From a checkpoint of a small transformer trained on Wikipedia.
Size: 8 layers, 28.8M parameters.
Architecture: no position embeddings, ALiBi.
Training: a variant of Muon for these matrices, 313M tokens, 9553 steps.
Each number is 500 + 50 x the weight over its row's rms, rounded and kept within 0 to 999. Layers, rows and columns count from 0. Numbers have three digits each. The size before them is the row's rms in percent of the matrix's.

# layer 4 MLP up, 2048x512, rms 0.0411, rows 428-455, columns 256-511
092:512456548406566423490457453532404474484470545454483486511529547493549468639465422466556353460492453496500432519527511399575514540456555566392575543571410526455466431576512507484454580431566487461451424503538495462518401519503570526386522553577405473497434544487485488451510481485619566484567483501468423490522499519484483574495535515666490524479490594485529472471516479517399462516430595514519490553462483487462506530483473562504504435529517507510490394508520592532474506538571514519475561527530468588498560575449509563432504432520372376565471546480410490485516509537473583546551582436494555466484519507440499545563534471394457455396475485513520446420471544529527422514470525492512572494538592499500560454440541488580494458550561531555501498442494600411461366539534436
103:428483466514437532460520527506474551529527457531525460569556450462466497533465529512440492500557584543563575606480419501499555540425509436616568535528550494489491385465486454480523482497480416481529485461602458456564465554532493494485519535557426486515615432486501526538565476406400538565462479450529546522469482422550495452659578585488515479495500420527479537529484472483569562467451414495546441530489462531525564497600520517511560508494416445449479470509546418528545568509412573566413589465479442600485467470560466456457508489471597376498523553541381446499456536451571439449488517416572523590525624562470532419468554503507554605469524463485372532502489416466507502569440512536463510548463554533491413551470485463509534558578464396555603515531511443519499445582515438
089:360476555352457455534551517501364478480472524501493498479531502455467485580532490429519470507545474486554500566546487509573573525589481489553566556520423505492458555545545453433592550489538485488524514444470475488524599488481467449519606501563418486510477517436561480489442616491423433450494539483552509460500419576499407462494532482399595493517516482514461586464471476483494498513448441444499471367560441490461504456499570459496509566523511496483554526566522459515482518432496527516523429498497541507448537506518488504497583589607496485433639482552510547440612526473604475469470521438587522438495551463532412455494484626487539486541533462503556568565415406542560564516446476482492460525479486408385470607468480520467436555494493397514495473508544541468532391459525560
108:559525487464449581487630480490448548549449467475466360467556508491632436464484523559538503577492525564367482431530483455541403492505380460511498576484487542488431477529397442451503424460454493478414476430487590457558485367493423579490444553488547485435587597649501506536492544468522473458628523544504512503475541495512506520432546488522500546498474492504432515517436530484532448499452492512540493406480470638515587441511560545519465475437417565439385496513416493459474532455524491476459465562543539505553579529564492526505530573468489514491556506497409452488480464507516425419505569523548517342555411493448403529525531448538466495557390551512520499558515484448578475501496436594504515476533421458573449425433511513527442442499460516407596496461563557492481424397563462
110:489482535457574461476442513474424450498439488505493517400538495449527525436459465530461478486481535490583453502514475422403671532581458510497552492454524422518411584576542466399453477475501439497463535437509532393511470458443552533504525487503512500375431501506462452495484493566499470502607458475549568429476526533455508565470490452468490521512483480500523444509513505501474436609482539522459458570483539485408515532418480511476523519563529428507516551507552463528572502495513491348554468364562457523522503547571468482437531579573528470500469509456500473500500573583522477524550582481509504469546548480487443474575526509517519520477540457500553502482492550538516456508581478502572541486545531449504462467494569490543439546498434507457452459501512555519516497449542485
096:509493561506483512498580497543428470544491530508508548425548492607479392452499516544507500449503500549550514490454482559586546509461484424499532371522445504501590509467517501510575454563475450497486525487511492390494500453465535450508436623480464469427468514435584459439441502430557464502421529584441496390526546424456487504456477491518540505437459579426523496511509446510492599507471512563528386451462594444416499488518475577504586415497421465484475437443553563486486466523485474433487472502498537456490552521493452482507503590469563553476428370582456504458550481398431508496555447493551486611542517533527512538637473522479512575546537610543466527503532603540479506528547429503536502528494517450423400574517413512469492474388458527491516486451480448435584500452438569
100:614523521509466424420468489439503541587396530576496552551434398517501570484462507581515480455469508517552504481530492447536554566533497555534455446530488511421486469489442451476502524563507480481473476535578534592451529475504541452491502432543576633517433460598463554494528486478465501462511503511504480498593487425513446559507452487459544494563571494558459485456527431508571415492525422501488501508488470430527462514511483498484463452458477549509560465491503642503455458598488520501452477467509472550526554567465544506505512479515498653534506444444483597551450473494506492508539427549540462513485506506536407538485441543541480496540509605474429547403504535389503500591429528571417493385488452373485469447517598507569507388442600489527558337540390471433484492415409481
106:533512454462374469419474456500559426501460529470557537525539514456548607487429518479517473559491447491574507523528445535536528537443428496562524564525527570477544505586549586507582510624478560466383405448605560500562471575455390460443516540478563475585502486458486402600509548438421513502409497420424518519516464446445512482480510463534576444538542560524477443532357458517524565460457570551532563409608560495541532440495498484509492428474439452431457464521570482452565475495429493454537541478528512411570515508485470500484449579565418569573432488413484501551587480478450510459494468505548496582443499460547458524559489493465556536473476527491560504413527511439481521550480542456620400523510458497548513548464454508514569491484444553456514458488442458529479513531619597
108:467530506478558489556515428494573614577476571492572502389498496519582501456492523490438403465567437465519419558501534538461571512435502523534470522478546500478417453500442472502391443573520478503374513556450556501541541501536410504506529481526611494500557566520498503572511461460517456615507506428510496500529525492447478542445497583402571427520588605433472481530558652496465486536508529467469437538557446494434465483447554405396575484527476468498540543521511597444435507542478511525485543563436437495611496544416499478553510544442508646568401480582505517520510489486452417543567573517518550500509515493554534455376465568484533583446506550484523504469520525455448477497402463454549464478541497587540491462493521472519526543481572533463547513438491399546596468578469517
103:491457497515490514522563590456524537583591415535428488532475526488507409484466580512648410543456547526512501448513453608484567556461497444475536525511589478513535477510479445448499549556500520499537482454511542523464516478373389483538469509592480467506510516535536527491499499544396482500481393465414508499485479403514541446516467522452473603483532489537410517490441504444464463594479551441506494536489502487555511612456541590453502522459477533502484472535539587541426562498489523459493477358481447541449505479534564561554461550484534428507421567481455433464431578504535478437539396393479530500493484589502544435476607456459512606493504507532477565459463575437559522515478514588533412469503542499423440434380520523418427558516502479493516464446426562470586524553596501
108:436526426495549508559514429504454519554430510566502450483547536415454532507450482486411451560483531476455522477458505390512517591568551504484426571499509474448446487515509444520480494481503530558447469544570449631516469503532481475520532471486528461456448419457504457520513487559543434444440402517436493521495529402521494496463520541505472557524469543512584567534479400478439567498489430515577533432450497500454514434427499490367482526529550489470450494526553537544516463564496546532446482521562481490573436408472375487509519546538495446466419448485424507556464425588520530495538479478523581448582526487611479464591496526459541515498505563454571574583482483583542464478495479594393557505474548512460445602514499518586486580471462431499521561529510375514448547542468516
101:530426567450376478482498468545566442512517580518478435541453576447499516551457561451559470528506483464459504432417573498480579431531497502417512623387452537496552496479419532519531460525422539476463497510475542506458520536474521493514438505569465486507472494498588487579522505468568503509540508511543530471444550454552480512470523581437512478517582506545513487448466525537548497472469557535515406545596597503449446491491517507535532416483439438605504473444517505499363477432451525568539493482580510449447485499516484388547476400499591448504509417560348519452518471520547567506613394447485472591373522553519521528561448491517430489431452531509476526481459521477529476394465428566461519595528605551560482415429484457479470489532558493449463513505488499457429514520477558
089:385455482452460483467503438577525541491378453563518488555520415488471463456602534444550577519591465581511495577474580515527549559499472546547600504568397432455536495520419469496485463539620561562675469494612536390472462379485528438464598534435466548491553511489543516554542453487402535438578556562523506506490492529530521469638514437473444416406507512462448551427443438481509490560524480482522449523437580484484469493586553527499513414577440531455487486530552520545519506483506532404543464543622495474425487406557467487528463445488465518505487497526558509488441489514472519496493482576463521496514536532479524516547494463487512546432517450556519535445469502455444475504497481427539491434566464471479466554519572498407491520437438676486436528527599497522464554488500502
099:431549553534482493457516517495496534479529537401539535608561586404596432497472471487452584448534428683499459507451522548493486517425519536455628545532550532604485479455493522515456534471519443594542557505458518488510562567532455463485437455538577507447466487534440480538586533405571521454425543435480522538502564490483462476465406414572508464512433448499507500511524497435531519501445550478510507484507527526495492475551504455548416453430511542473496506612462583417541465512442472511527536529549449480569513474421568597564541498533473478386450511483467428579500538481439539600585480397504403540530402548532504470577500346542487542548472507493455514522531472552508540494541455522496470496518413564552519501473539479504595511506558546491451435553520524510477496514586507
106:514531504519586513482548578510545526577477476519423415412449521503566569460473523411418530470507461525382496408443499449438439552536509515522511579467458498358505442494459584512501486599500461557479547537559502504532531516502584463520599517463567511472479494404460558467493534507577515568537523481518471506513464426421481438454453492455439514437556501508508401431443505529480481517489512545523434524485543452493471583475478486516508450376512424554534395487567534492569507441524491526501520464556477487443458544516522453520495609496544496523462490525440471485524482586506476516543530555521547525480574511588526620534510399520448519548502507517520511554514491505406452465485547454536486484529463416570518481528539409557569500478528465486444447558423397441549484448426464
092:533504570465443491476545530530432546476490551514440426437514465483479508597403559486457487549351556537565508516491520498510462461485532431538514443508498511512512414450431487475450477447443503546489523485482449519506467475491470443424521524518445489403589536470598520462469480451601520462435535572487539567456569560492471447500504453543463456510561518448548522368575530475406598429500429518548397480559463565483528482528471506540442494538504493445565469547435484511441519537517552487505550549548544463529526525507486529443540498516587536458468417477561466538557547541586515459517412513546432581471458429471440476609470445493495521514507529482438519509550591570466474434530513511452509496511478523476466496428633475485507521541501464531470537656462422461413508544464519
098:469569544429432396462532505544548517405490586480535490538490556466501545510474536417488475555496459510526492434534485500449547466514519479504515444643458504485500571491531616521475617482450566571435522489526569588432538409490549470528492425466560455475574508516459503559530511452527536448525512474448517501499420521597508542519434531518522489466490536504479418550545553466470491491502356459596522511608476542480568538563390444571475468553457508447515428494466435571516473475452408411539463459482461499451393520471587445497468437562504496512447559555465611538487505434464537430471566538446489438535486508548478510471421465496477584504502536515531508478508461486470485545477462470430498514464578479496526450619485514593577536501463429425552534537426474553518492412427526
095:530550475524552420546466533480453546570496521552523515512473483496517506429512540514518453550482469471469586490475458603487505510461561536526421409491439601496406572506345525539493508536445458444472504497467531448438522454506539523522684422527526496552520586493541497524516378451465529535449546482624535461529540460399570451532443484478420507561552438543526516520398513519522567437492555486487387600388599552495515525462530512525458525489534474564502490531515567439437550472631510427528480462566401529443488467583461458480397571512549557595521441592514481496495415559455471456392575473565482552476517399512479507549420502497516468462534512495576523545433490436522492417396503473600486518477588533493417445518487535482504525466487376425445498430513563438414524430514519
113:429407487471429550559436474473508453529547529513472567562503509466517534526458520494568592577506575531431457487476527492542596495515447514441478491605454535414520466415487499624511575490460504453527472506415481527524527541577446610509438489591486471529523481536452450560556480495542502515478612531549432458544480541524508533501615468464576443582574422498483533414511502502522519464456553439488470426429514531585520532558493498480507424540514550563540434486539462391534512473485615443571529493493450528435466578496494525534618493469455559592535531576547535454540447401466446498536526534529401521476555558496444475511554470431506399448489464554419516482558531556480522553533505444395545467466404431460437587599456512402511493447391419425488509448480516487534530427524498
094:532471540541466474529448437490495405582502517494568513538434457451533538394527488420556491616520474478543482505486438486481562471568440408595551553521534430420478433508494554417510454450455543457540481553546517413482533572521543596556405358528549517517539441485494427505422515518538547594406526518544448466400489515508473544549435465544437528544470547593522431547501548496490503537508460474436426523532429518517549478558555527481502477448425480447475488539488528511420445525513485456528466482580414536492573552516476558567543426447411487438434438467381576470534485503501464461579604452456398519568317508460446441510426500506494623492462437532495468406459552599501483489459377529506518426540499582503580601589464546518470452475500453548453454562446550477582559494439503
096:484432521505601475492501478426568543495454516462526540433534509417518463525493485478537533471456419538533481485483562500499467445522499517484523573498520449496502479369507486432544463537561423397511542518498584520517521557522462474419440541503582308449458543585526474471485464528516523437535423515483533526444516476467523464513547510481467493592560438522499460495519580490405420544413487493548484502526384514609490512439541515493504443528505502475531469433402474521426502629423439517472508464470563548490441530504508547550509381434440529561496522495544479542579518514515546495542507487582473421519434515441548490538463526466519537545490518552529566503508514487413535493434490495472508473520407509509433481562612481559562485580509584524391430505558443527558504539511551
112:483429481455435474497523410506410481413465499529505455397565481402484526487480505481568520558513550469528610580456444555509537566447532529555531528502509564486397536466454510470461510622447459395476453532452497525582517457496580451474570577432474554494542586416512581457530526550499513557452471535505540483481486490569464526523548442453444541584494532475514456481506498520429510492504502511566458515544589411431460461572602521492561534483478531575420458436621617440461522555487504491507496567465529511550458507517484444506544508453549539579419466478548475532442501471419579504581562483552543515417538510558492527544512511496486465388506521515511503419406536464473493478586544454538474505569537518434558462485581571447429430503488548477553503452457470457441408511461547
098:517521412531512540497533562487434513463486428522537476515383481486574513446437492436364470532459566534435419470456445443516484496467460486563497513444496464570480549504508532434545594556563462525469478387489514530556459495513556613480368441472602519501405486446553496537473505493508498466472424578511516503492571546449541500528462496457548493461532435479536455489496487528373526470452544514402477514560502512455544571425521457499462482505516525556482510479531558571421366515456455534464450492471478471448458543536573448417576518449484400459525468550531525537410499470445427507580444396553654492574519559530520446442490491467402558475617502533486462585459498506476482502465534484568454510472494574547479546366444538510445436515520533561440419531548468517533512473547511
099:552480466492451473487516520496522473510504563593508474613486496602544337441460478497406566544513523468494540536540537461365496492541588515460474486504540462456494500426476453463539446479489500551526467465501504520507508552549387466497547595504575480430419562599389512516521474470466508431483573492539542538434593472454538494561482532483510484595434561545503539497530483439469534461450545477581491494539479575503530522622500459541508485490443586498530505516430529483558464532543515451451465501535464483430592431589577485446486536526540498535454503509469485459531514502486504558628619481533425483515559485465464526441421498528469483626493439377539496477488562469518534512507506609551501510487480517453465411527560522429541502424511561445583526413502490465407542526524561
099:500484465597485634434519598570461500500495513536566391548544456503477540507618470481489507485518446606502451665449442622466417439519478612458511528544543463513408461518460536482473466459564588442520474638541528452506511534588474565449487540473463480462516462463468553545556472484602483484514550505518428540471464443527399465469382531466469532548471561551544469504533485568504435460422457572529553529505526504434451486486479438470565475556516492572565533547521449454530525532438503506481498435463492477472397493447533473478425491515507532520438539433549575430535489409483487471529559436550481527489514541463620512537499424486384525515437590410453418457485498430505422630504466474556558499470542476494511539403553508510452462602462486555492407546466484446563405457597474
092:437635525551525484575553452551472552509459366497544514606506467489449431489444482450553519416544398456515507499408539475508523518546490498528568554543475501397396596559487479479471425537472548509510505521564504483497499521451483461492478510464532513492426439541472469498550471520577532550547608511520479418481481487479495455549449482538476481582510482512365459504507578489513502453550477496439493488447430563492524465369615507473451489584398511521514475413471532494466479505513518611456421602475507553550519531420560402565468548443489509450474504472544416454498409507422455529423486474605524429515479483499456531594445488537433475645559476465512497585541503500500481494495497548454430512464522498545609445463531499441587521558471551501491436628400489501542540602556470
097:531503515538483553370392545515463473511497531455478512489470534498541510542469540494469567489514561493514467545465510468409493509511583426497520419545445503559498338485502424482437526532491462478465542554470514549472474431452487455583467569457573460531404503617523527458487467533482424515564509537479438541503493456448452568453519537534574584488427461499480441409469460511445501505490512489506426482551529575591476491572416504490494468530489421497384509430579493513456463562531406540426495444504461492433427479446447464557581541522516514493511396474412517475501480435550532372579550480530507513479482536552490419450459498490500498527411499473504571422403502563549505523527532524497445559497528526565519422489442470522435567447471441475528496551552542453451483467481529
105:493578539526542439631508555532469505386474593455490554574449555409559427423398513498531584530511492476445531484553481470553472470521452500429490541471484520490567575468476577471535443478549500470466426487572489467480554450502557604568375515504488471523461581510568533586497453544433473351611508469591550551557562503464455533570479513394547482573505514411535423438480539527474508454469540439480508476461454555577539482494448462466465534551445506507562502452509568525513532458480546482497512501446423511513394594452539505502495592497482594468521563496446479438531524519555441423472533456537514506494479579436519630488445483598495562461449469469472536557437454438575464603475420562480523529532533429485485557528518511571554376617551528498482436458482424606540474546540581
# layer 4 MLP down (transposed), 2048x512, rms 0.0411, rows 428-454, columns 256-511
100:544512496509516480588471531472516527585420558517545528434567439473542463559543521472460444451519584477483532465457489426491520537494574536484464435533485520659460521426474480483552504511699558461464525574446446538534502437488495463599560536541480547473432454562409366583516515483503556531475496531521533422529470408514578554523441436468554473572472504478479486509408419495470602566465436551534531524501518508529488478543445569602482533457536497499610533461595443539464531472539468463494483560499487515475510515463459494516479376544516576563485504451472484345502525453469557498492546394466449463487557464500498544556460436436528498499566518559453514548442481536542482545537529463543541536464488428534449417439478437431516636584482472513481561445495512440490475476485503
110:447480477522590495474507543467516444563414442450514435527506521516496453484523489471502616415489490464536578521519455512512514489481527479511465566467489551466546365418482542520535513460539507475556517533406531438478541435485502456476407595484480430626495527510549529543389521478434476511445475529454519480571496430509534523513398519447552499418485473483538500508386505517577580489561510404588488575515312541599439476515469563524450529499485502646492547564509480568508552486470499487343518498407563440487428451491485508493542517431516562499489538478529554382561533455515430521463374576434524423523556463476561500438432467436542467483510517619516540516509483558482477531407490534507514416561507519514513537405452502471504551548538486474559535515490509482509399581580467
091:592551447538483451529466407524455516486537434453459457510562538501574349453461583533484431537501556398575506523492533456524456534412486405478451468512529572530558538355457493493489443452539512495516463450470409501491532534462510558410508524527564513514507582522497553533444552469596516500521427497475510507512618464552540488505487487564397489534491526550458484433465482639521507444419515407561522545437533467605491617500546510471310546629506553528418525467500587388521452566523474543518481454553441436510536400443466522466510489409387531460398492443451482463562503459480552517556526543405519470465481528446535420502551386493594543433481545519497514497603606484442489515519431488528574486503490465534540444523556536602516519532417566521528470496484483588534576537491524
097:530477515522474501497518438530494541436406465542505572454547481486521429484458545349462451500581513477456488465501522584434577450523543471444506559432431587469431425561418412417553518468429501466604441464547575509402488541562463478499572480556542560458492615529488520473580494493359472466594486448546435539494449506509551593549515560619477496584430413515472560448472548429505564480517439621516483496443532434479507551501495483446423522391452533491498551493526486498481551579606481467458502497517595589516486512510511472466428462590479460481533538537449518557496530441509486499445496576522546489435425460447554513515526489483460573582538485504491518492484517443403515566387523511539540578539491535438500424504432508526579475495517505548476477472487504445575517522537512
099:533528541521586593553489520601468528611526536516496451471574506487454402487598573458537526487587453508511579486447414501451513470474412497449532455434475407450488532597449546461425566544498417507528585497474532398487475446501474528519498565490555517507508571447528430490458499469495629440588449490490421581504518463467515572502538492463517457539460543442512554503497449484608497473563498492546453363461484537469561569534485465518561439469584538499603581499613506463635565433553521520544527414469460578469504521481547459460580517505549462497449461539475469550499484501494494523514505448458545465478546546594489441431450509545445512497467458550529554536582585471488461561510529514474463561483510554477459491408514519586478544464433541542467472471443534454471386546431481
099:509520501483570514558444536597605534540471487573538487442430485501546483513496399565478516486452559431536483479533372521489459494450479511489492497540554458522565473453404529449462464436478509594441622542418441477523566483514564463484515423550553491441567430456553405522507504512443506532511557463481492504585449409484465553536472442537429452467412535481562422450459502564402615499447497493445464364460560563589474467459451460501458539421563543499504444517430613420435567440458538491516568444539517558478536554461551488523501510512490518497501490546485446426467572480502620431459514426498496458528486549435570473523417603566587384433414508546560491531516434461480423507395479521489476512563523505526522531446513479552508446522406480473519472420528554543511443403530542
101:455496575493492519463472455514460481510523437491532567546554509431484589492454464485510542573562515536520544509501502529516563525531628493478526460449531533422492527569503520632483510503483431489385510522413469488483412417485510584489528460448503500533543475551559527426552520551566431507436512348533483449423543508526390594465543488456497506502482592487479425414534462596541492461531529600420518501556526461496552441584455506513419523573499457529475522582548524454404401521488507506473412578430520486581517529531517494547589566458481465436498546483518494519474474561463459507485544450558435611528518522462478567568510484551562554548545500505526460528418468489506477484430524517490508499444481531541440454439543589538520497464511495553506488445526433470456459474449331
101:561440534470399520397505519455493398582487500421522512466522441573612520404492537521621504513430506493511500481536532495461530482492473378487589607549493507493452420497543604510534580518492565466473594457561591495517599522547405527544480418604489524543485514407521453531567513437500484534440441457411471472538436546513589564485489472521481461550557568496529497440428382523589508511514415504533572450502451564516518471508428491509557561412503359534556477524477455503519491476447484450498547520526487497589554553490434546408501493469484499564554545435472507554494595476494423511509518413396481468518588502559408378455563408475495497486499528522410522462496563506417423491500433489522437431519495579538518534440499470523463383509438548501490502444434566518521531481480518
104:404410584479517569450497471485444543469387465468515504443511513445538434579427484514594534460524451542505447555496451498432402513539449496483484500588544470450505511509560454529461493405557483473464432511496460554538462497482463568512503555409524547497473460535491532472534543559520492446506522432434517529555507473498477497443523477499453510567625618510501461488504458538488501521569537558481496485533502472493511407464525433535657510487487497473420561550584510514492463500417475543488556542494601523505462434571477500511461424465491498521528540542502506646446575503476565415524543560416453520427452390499440474501459637566493609510483458561520398511421455478567543398498565571479415535401498537587528581506552517536538462476447556503399412456511469560541519481537398
102:563457407462528459437490508581491382481537516505461432519594447465497519450511458523485586550476553477548497452489530435562485511482457543475572528589442473484460440431528518551466607464515451543552521578428560407538448521550510531554575467520496459478509475456460529525458478448458547485552475451524499574366572499509492456500452475471536525587580523507493547513406519434468530553521533445573522507526492529556461449506492530506539538631476503501454506610497565409451387505467500448477575427530565500552430513458476532482405491616538615596500455602443510455430476499518563639518439488498464536559491565469583510516591414476547493383486466568409437548493469472497500483463461514499467486497526617520459517434525454481430484542521505574526454439480582554534614549558503
108:448396387542454476414469448475494490599532521502493441578470505514410475480568495566532513544498514549489490521540584479602531515471461548554507462562450457429441501506539537506448475427367578473465509541488547619519519478511517541482533549458531550519569503396449430472545493506506462488543569573561425508567403535423531561491485452452424492521578404513603493459493500433463512526600557535427503486528578490557505556502464559493455458560486624483481460571500476513472546493534549435612438570593564548536561583382523535493424571494584446499518466460470530565539461524493366603484485518428517488477506520549500510493520485437504514554503473418524523499512544384473578461424474596482542538525466452601577525501440532471475441598534448581451484554490468448481495552522485
100:457433502461574565489539492557480469519533431371455496466553479549481520644487439509470510477526485505426465494474550646508539463492500531506459494465548481515478476536458563442423495490540438540520523518462492519561486446509513558498455527438422348394455379425508437430507518559469527484470435513524472438505436563478507503417501435546575510491457499472536453564557470494562526444420425504415452526421477515444533549490559542468363554514500465551490510516450477466480515507451489540554476520523480474496564419508510466390456523459562507469431513512430501594496452523436458450556581509432536383491525410485518592428490429578467368512440526501499388442513481486425617480578467582571515600510465461493515532508483577568504469510552539540548487589531493541387443514627471
089:522533517535436540449462527429409502594550442378415515544490509500467540463533544522536471482426521523500454565468587515450431503495567500486486543537446617568474435537544519533460582473437488502604509449440507581491533491500506448525455487587396542423496495455538464483562448473538452533563526407502479585406531488506567481487530550534496479434577427473581534619489501463546445544488569436497479401400557368482408405490513554494454527492462574504538434464530539489484523496518491425512545523528431593531533506475546486499518552486587477493502560525548472426505508407497473500487488457518467427404536482455541519542520498391425501515568478478555462519479527523601508482487520468531526522600452449426526409527535427523482530458457527423618496521445579529509453402469477
098:424498462514381448458506494431468564451533520468486556541567509399572453501448431469502496542436451490459504546523525396528497394540532523481538458507508504508527565463475463429422529392436461457507527624527469497422498511422484431478445483527462458449489511492389454579496467444612440576487465487519562460540541569359501457506520534530426444463488495544425509462623478519476429414591484541497531441482482467477564485549517427521495466416548578457446448529461487598475462562442450536543549519498527457615588497474609482504540522453518472571487546451446518530530418438443411479437555569589507369503434555494479487487500448428554505577486585443516404528447434546449522571506518550457447543480462560541550443473497522452386428508530511516494525491492449538536520488558547
112:611557400477556534407489516532427534501594509540440594478488482484543428521467561524511474450520513499484401438479525444476422426449477552536528526388490518425477489552365473553491471569492499529555455480509498483534531463417597627452479602542528534519471481429527515462534506553465518484590473523594447552597507430474511422495540461470592455536546592496549470489474489501415557464473554551484477476448548445523443431582491456516468553351453527544468499472512445557487498523541543521584570450444557457455439547495587435466466536416559530567487534493594561549485510438431577480435466500456503564464487538529433509438485486497500525429446513538449371455417435510513527452412553412475528499494539526554499500547427500463610566560527481512474523541523397469496437505530606
096:468452426554591519534552455484585488548492486394514554532466517556483478481406491573501584446488485561500548525525453448443555547563564477541524445508493474503525535466501500522386488443478452512490489515507480413488512492534521432465507529531491588447454584479479540507522593474549560578524459440547558555544489477480457472471463476552529422496507575443484449509519574563475560370451432512477488425589460565499493454571471532449505472491483425470534485560504557482500429585626485495485495510521555398476519414433476554453535496504565516570504439582545522625486447412520453531497486503586489574452463420547467488516497392474557483479492553536422461475563577579496495526627471554478465458523441486477411451565440558403516585483419448525496473459454586491551536508464510
093:511509451530585507468483471535536571559549481521491586479480479499516540532435526502479399535506474451520526415456569513478458528510498438488468510529436465439448547560485413581449469520573426520564548539597548531444629563554534572528510558573610402446471501516438388495515506552464420447581480593534549533542494478519425507494445509532472503428500499472509482517489423451483496483580505469551529549560546480449514506445557435466516478471474404543543504530443494432509473542497639478466477449400489558559554500467473484481477451502495533548431485479390529561579511472552428446474518514557497473491535568603481533448478498503448515564565522543558565561472540464464471553468476484488465484532586562514537484491433584584423536469532594531493535411501489505498563598451469
105:576490485431524484572490518532446498484399469530494545565465541498544473556470450681436512428490433465558525534508485506495474487578530510501477491509485521474524488460417542525526537415547515472499548467482478480493553473559482558422515519477434415443464512491530447507501437498476518545480576392510424420464503498517501515540448438380525472557531561518555480401487513540584504491468498508535396483532534611516481454576464529530530622465524474475397575525506486477486499553553438534569511597629484499467602482570532470533475484431492462537480479562490544548503476432419493434507508542476533512516446456421500533621535548550517551502475456494595585545493547579476556496492557459507506567505568491584503411542571582441469451474570527427505528554515504559492368479519515
106:590546446496498496538520545477528490521467407447563704576542410479561459507507605499477522544444681456507548555605522427480644521497496577461490459518546485525463443483462484553549505474564543411455478434420524445471421501545438463498489473530439469433402485447495501482457505555491551518581517520456471511574480452509543511499494455459481465514483516479500526463541500527444467397485473446478457471630467469513505495429476415462449486442453468554468495492508535433540488506496546470489531456473570539492533471513520493620451560448527564505466605505497483465498491507366494436508488491480480446481475416462433539334473546338521403460549624487512474556596538575460462536501533572469549521495484494508469517514466515521468495451511493536576528388492537498420570546506546
096:493472482489465463545533489548484539472543488557589531448526505507616523515512472512497443465444509470471511471475440532522520567493519468548465484556471548456499498486568559506467502498501414539514461554519618534495479512535510488457503481538496555462445601474517476496498481511466505512492543413464451432522454429461514512500519533446550483426487440410456507464461535489511497530429603473631503446633477430596552486420512495570535544493491572443499483523492558448407614486522601514490533399473485484610465516517511492460504385427446426513489492416538572514449564562542490545573498527504452485492499606443508556402495498473381485411582411402499530467436586514407532471583450538483519516507463424449501487533515446497566485448475492574484525524583455494474540425471519
092:559503493537464507517417481534471413501525505567575568521456413464510428491491490485433509584445547534463461458542523413596421491495484481472495495474399570485551472648520537458506530497494488465603537473514434439523431528526516520469491460522545488482559521478514478482493519562514511376459526506528431590494447433514456472484471553443567406466537500447500554447483568463457463416426447489478520549526499480485454383490497495544459478495510492586383504611434654499565470555475492361553576488467440512538531501493433585499445571454536441504558567500484540420539475449493513550442447487494490516458569525508566476496598420495506501549550526408526479450486529425516508534475437394490557525488443516495514568497496431476523557407408416528473566547462601432532470477445455
112:448571571546455548455516434559501503475444519561492517486555551517521576445486480602488430452531539522483476462538492470532471482514360506416537465465493429496351419439512479500519528562454540472548409489483417475579473594404501468413494550507392480464435420492477547447464555488511547525511462525421476472532486378428476452509519496475537561455409463489486450516477577513424481477572573496540491488529482491479518457535486483493506408435558477516514487576579522484601475418452560518453517527411491547460468547530566480526319497476504520545478479605493553501569573533452607471481518517503487498493482403506442529521457578545546608434411436453525422559471543491546474540397467445529506589506577482479460464615451532514468472571604459562512538515514504497455586561465496
094:494497541501553457461580401437485561516558474468448424592471591515517475531446484536514474531500475527553462492529510531505532479436480525484573487459505515614437482579477530523483483573457466496499438455426516439538527517530577456585537423571515548466424547479457456470562553490533476495603490474419425614495520532491429498568487532482525475396485499450483426504454488449398418510491547454511434537530358475468527506417568466416476510393503612499468502442413592466468552506555523461563507462472471527500453462373556517506502506492526563612497462484501579460463500480482429446598560539458460371530455486444540553529542487544544523438493492653470394460545563460603507439537544442495578487549479514526488493500518496491452510509406553471449580508371462510502455571535587
095:505538501509468396485486530482399447447477560374530546582518447517518457508556512516500529472489459499513526505506531456404525482572498529551575430490452545393406519493481509478491403564493510458572390449524490474539406520463469514498460415520501544474516480465387511572447504518509449597399461509481472528569508417518514480576439566400479546621411495529503555564501443555549493494419520434468403555480553474472447505457462434471421566561448570414424527532454505477527509493577419571546446461436468551504486469571470526495530524549514497447485436628485509458615507454449532547511524568541532517450506543553569539502500482505483496518488520464565461501426558498530376416530509455532491425508521506502426524482530504431422410501502478429533489472512467465526466498493443
097:586462470425582524420453526543433550510568495604494498461521439500512476447566495509545544505545523458563501401506477494561534447537533437510499424488465417385567533531535440441556500526427558504450550630480383426510569563484671573461501525508515554565568454469432512520529445563550431513518495475593427524514596464579544537538525525481433581554498521468519486551465584468595453433458493493493559443455520463442491446511501456542473489536508476422531529515513525481569439458496491568478476463502500420510494529467536506511402581423474564444514441467526509544476526501552532415506447539570571516521464524532543587559499570545447473575381452543477469514459503460573504518470492480508508471437570415589530552499522450521422573550528503435500461494519442588442508415473546
094:514439619538563437446504531535453582458479485469403510535409546518504521583516485517463511534482474437582583427412532531559552545505366447508596455523480452517487472506511523445454476525448540507501483519516551522532528579460499465442617501426489391493454454461451454527599608522482548571532565453534476425461477524557492511455507559477577527537505474508400487450537507566519463420425509584516414443458495515559455494487594490492502538556517528433377479536558458556514459571477436399515485416472564465436544449526469514589580453496531543494508583495398445507517443493454567534552459554448520569571543487546472501561476547483454513487527612503552466512497509553477431528522500531481576571480509468471590557436492508519589482515493524465393481615415505543464664462409515
100:548428350482523528521445404526404460537510547447526513515506460557520564481626500506525447545409538483467504572485523485497604532479504533521532470521501421536472428442477554554419629422532506504505464539444521499477515481551494448564494507544543463455399512494525455427461589550541499438517522553445489503535529537556579507478415517493559373478451434503559461512456406494498454525479450484564588545523497447543636518443420565529543614524562525542491522435526487577530497576504486481498519480519444409545531588499466499455488433426526547483546447565545490554535507536491533380480392475588486457517484513452552477547477484486462437497499561469421535529425532478488572476541497475455446588455458461501453454568495419522458471444540520440569561464560532493499539532539480